Part of a small language model's weights.
Size: width 320, vocabulary 8192, 34.1M parameters.
Architecture: LayerNorm before each block, learned positions, no biases in attention or MLP, untied embeddings.
Training: a variant of Adam for these matrices, 366M tokens, 5590 steps.
Each number is 500 + 50 x the weight over its row's rms, rounded and kept within 0 to 999. Layers, rows and columns count from 0. Numbers have three digits each. The size before them is the row's rms in percent of the matrix's.

# layer 7 MLP down (transposed), 1280x320, rms 0.024, rows 943-951, columns 160-319
140:441408463489550614502515527506539605564507501493534517587588518466438500470523423493411454476568493634541496509526486460511488545496493491462428534504476529670529473549486472444487521476520491548477456513586512466543493509474533508531550524503448552532376448545477503584489418582422564394423550459474387618499507525525470598454460516542588557482476469523422457504556472411458496472453556553489578546574514518490510488507513505491450523449413486577546534505530428439422542492426499
071:507486518450524494498490468438447508462492514487504521487422530466519470374524516411478464509458613473508596452426541604504557485475502568465457507536510467572491462510464474463419431469496536512515529481510523445568570544555583523488515549533526495538491442443518492517541363514504510502540417536525449498509486500532593536531595502481517518534557423429633367428421496548540516471562456460443546462401448561575456519521467464558513503436586408443490517564547504469542528490478526
099:493496492514440431573545566606570399486538443470439476481461507449529588505453512422523502525558546479494426420515594571488417500496509556493502491533568554441423332514487554490498570519540463533551483455450517536523476479534557496503465487434497513553481538451487425484528547456569585520376489512487489497535549508478479507637505508506527406502547485483426454494551528576557440551474610488554469491471502493462476511504534654542507498472530353533474475522527566455608442498448511
073:547483523524564480512496531452461538515461526493522553510436490505547497427448574492533478537424600523553562426425506556493495438512406566476491496473587509451512534571481500480456474477462520531465533516514398488446439591573362449477528550537510475535431429544479515584472415435510448512403487534496504621474572528524480405478481546473520548486411563472497464443516558535497406458575558427523505464506551505431350552506536453426466448468521525518514480562447530528495429596502480
064:542538521494456442429445503416533455479498471427517437502552461524524531453454474498481387526517518452481490504412534628486550608489437554492546483563633436487499461532513507393499537451483487487525568478527438487379454512476611507473522521491493496491552456479531521423507432494561442381562485509421372549494508454508477412507467558541449567478495612489479325536484501443407570518556549540484534473487567443414606589525468440514474454466487489483475493498472606494563478524509441
075:597411451498501472535471499499452473492552513503450509412499444496494580568489373416452468423547486508437496458583480466546526458505505436501552458556439542594492497604609442499501449486419522517560557426532542549449449464498546482425485484447483514568532628493496515434503592505521523570441536491509553445519574443543350568480535571420395498511500531595424455582550499499549580493455487468531524518531438438497574598489476560577529564483457415485504567478460476526457563487596535
159:558448554524425490466457477572453457547476466518496453442523517520536400520658513466511525467478443535505538546537527525526549403538515532555552490486501534384399496502517594581546471430507473422446493447586416496440484451484534585566486548463522534450468519504524424489500508430511481574400478633520462430537491518494541442473466459485491486557433499497600547524535559480515567427560508486464517467434473560525371474494485433527502533532424509455520575538479522557458532537423573
183:496464496450464521559490497485537502493525525506528486440558557545417507508475498479524532531551602529492408498432490530510525555548532582529435514462445493521448483527514420451408443517489529552498502505418478469531460535565532459499487528445480465592478500536437510477517488500475517421445501508546515494479421535399479479538519505479515490519497482497504478513488468503439513524448409458523422453454514509375519558489488538589472799494508446446494498537542503536521508481492460
076:429573439508409506456422432522418456441505545444593544475507504581487534472535474441517449484647467481554525540518525531475510416470462530481520523596564529490438418501503486476432541508409489455491521587504469514524557481474497574451433471574540505495523612547473518572551489560571445506503496540478421379502509403463570530359551523497495510466566386508503440437535484510504507523493481443530477502613599546502499478466396447470494502456502545536490550510521564426561508533545455
# layer 7 MLP up, 1280x320, rms 0.0387, rows 944-951, columns 160-319
065:490515496587430504487529550546529522525513485462511441512568470539465504662456488586495522487569418484432443545567449428495440524508523427563567501451488534454504527522494549547557575490475466474507472542510488515464428486473409508481450470484477479478513531495485534504472707465496473508522579468475539497491501509439416476454407525512479494470437556558339603541536492456469476469447514491568469528580553461420546513511552520471450489510478619501549510428450545506425451499518461
102:499503473502542525477411472392467604460448554547592486544552464578469424524560509568467522462415465515509626593526442388519618471460503464503465516461404471582554703496527452503412454422445501494445510548524484484476495552511467497500554521524476508457520480510535603506471476514410476504585483486522506547422448491515512469337511528461480617531521508577571599525429468433457502463513462491474565487510527454519497519519491362489443489536498651511539516470524454528425551500542508
067:430490474482412579498532509603535503502582503518472491509541506527455472604591434495468550478559464480445453599568456504533452561467598430516482500529422496565460498457499556527540508564543489509535478473471586539537541434441610557543444457510513532480593499439530559472534530536487553492574488494509521424489430475480543594508479493508480469526561443506472538526467404432554570543438460545468501537497417490562661468505495530579564531532478466497468549422523463447489527397515525
064:431464474481571569543540514559488545503527528555522530550434512513474466545511557518528599475481506553514530475607503426529476432494522443563459510443440548544552593528542516607526471587451508443496490535502531512614534520509388542538460498505498484512428525515451469534513606474428556655458517451572556470499489541514535598494508432462569465446485394521484658460521513530588456450466461473519471491504373572597423419477529573520523535561564496526534528469508418469414507458525599
069:432559542505532574519511521483535527486413490512561497574484531520491414436524631593542509549468506529614459542454520515457449568493485583491448541448616497421506551423412538484498571523586464453396507539460504476547528535494467528581530497538509469445463400495503504548524430499521439416553490492515474527503454533475650468513475441588566486511518465376575569430433550479440401506541530526467508482442552544496438402514538436458427454512537555497464445533538540479485410495356514
153:415522463477548550573545562506504597448468482490575514555616569524379583496436483530489406567462532545523530492504570470496489516473472387515559515477529440554534473513546505497482589616436541496476541498360367427549541547499479495532481482507493565498489504427545538542462451533538476477495482465472621593456464442494438607512474543562536517452648448454456486479447519527435474490435459554494538553553503481486575509482540555506560558504569430506514498483446512514481485538483439
134:540506534545531507419495520503472496437426477537478431564439428484582472567511497538446466500473417413478581439504483476480445477433479368480559479533572491503515474424527548541595542494474511406509518490584529505492524441532449578502520470507472476459501501457592520554495538462491468573587461452493507528547566452535514530461519520525513575478486551488510513449545516520556464438543619542492497541574483480466430492512512400417499266514486550609481537463510535475485536468521547
064:560413588497590461558578567494588503594502428538418459548452502402493486561508527566484566506399563543442449462501479457551464577514581466527488440436446464499529573490487542505552456453590515532535463412475478503498460523509465389557509543448441489506501389466511443484389503468450556505511514494557542586509482581541422474639452491541536531552427580482491563551498534501499515490539476549472553483404408487478533544547601529541513465547526444482541457461506409520444513481497567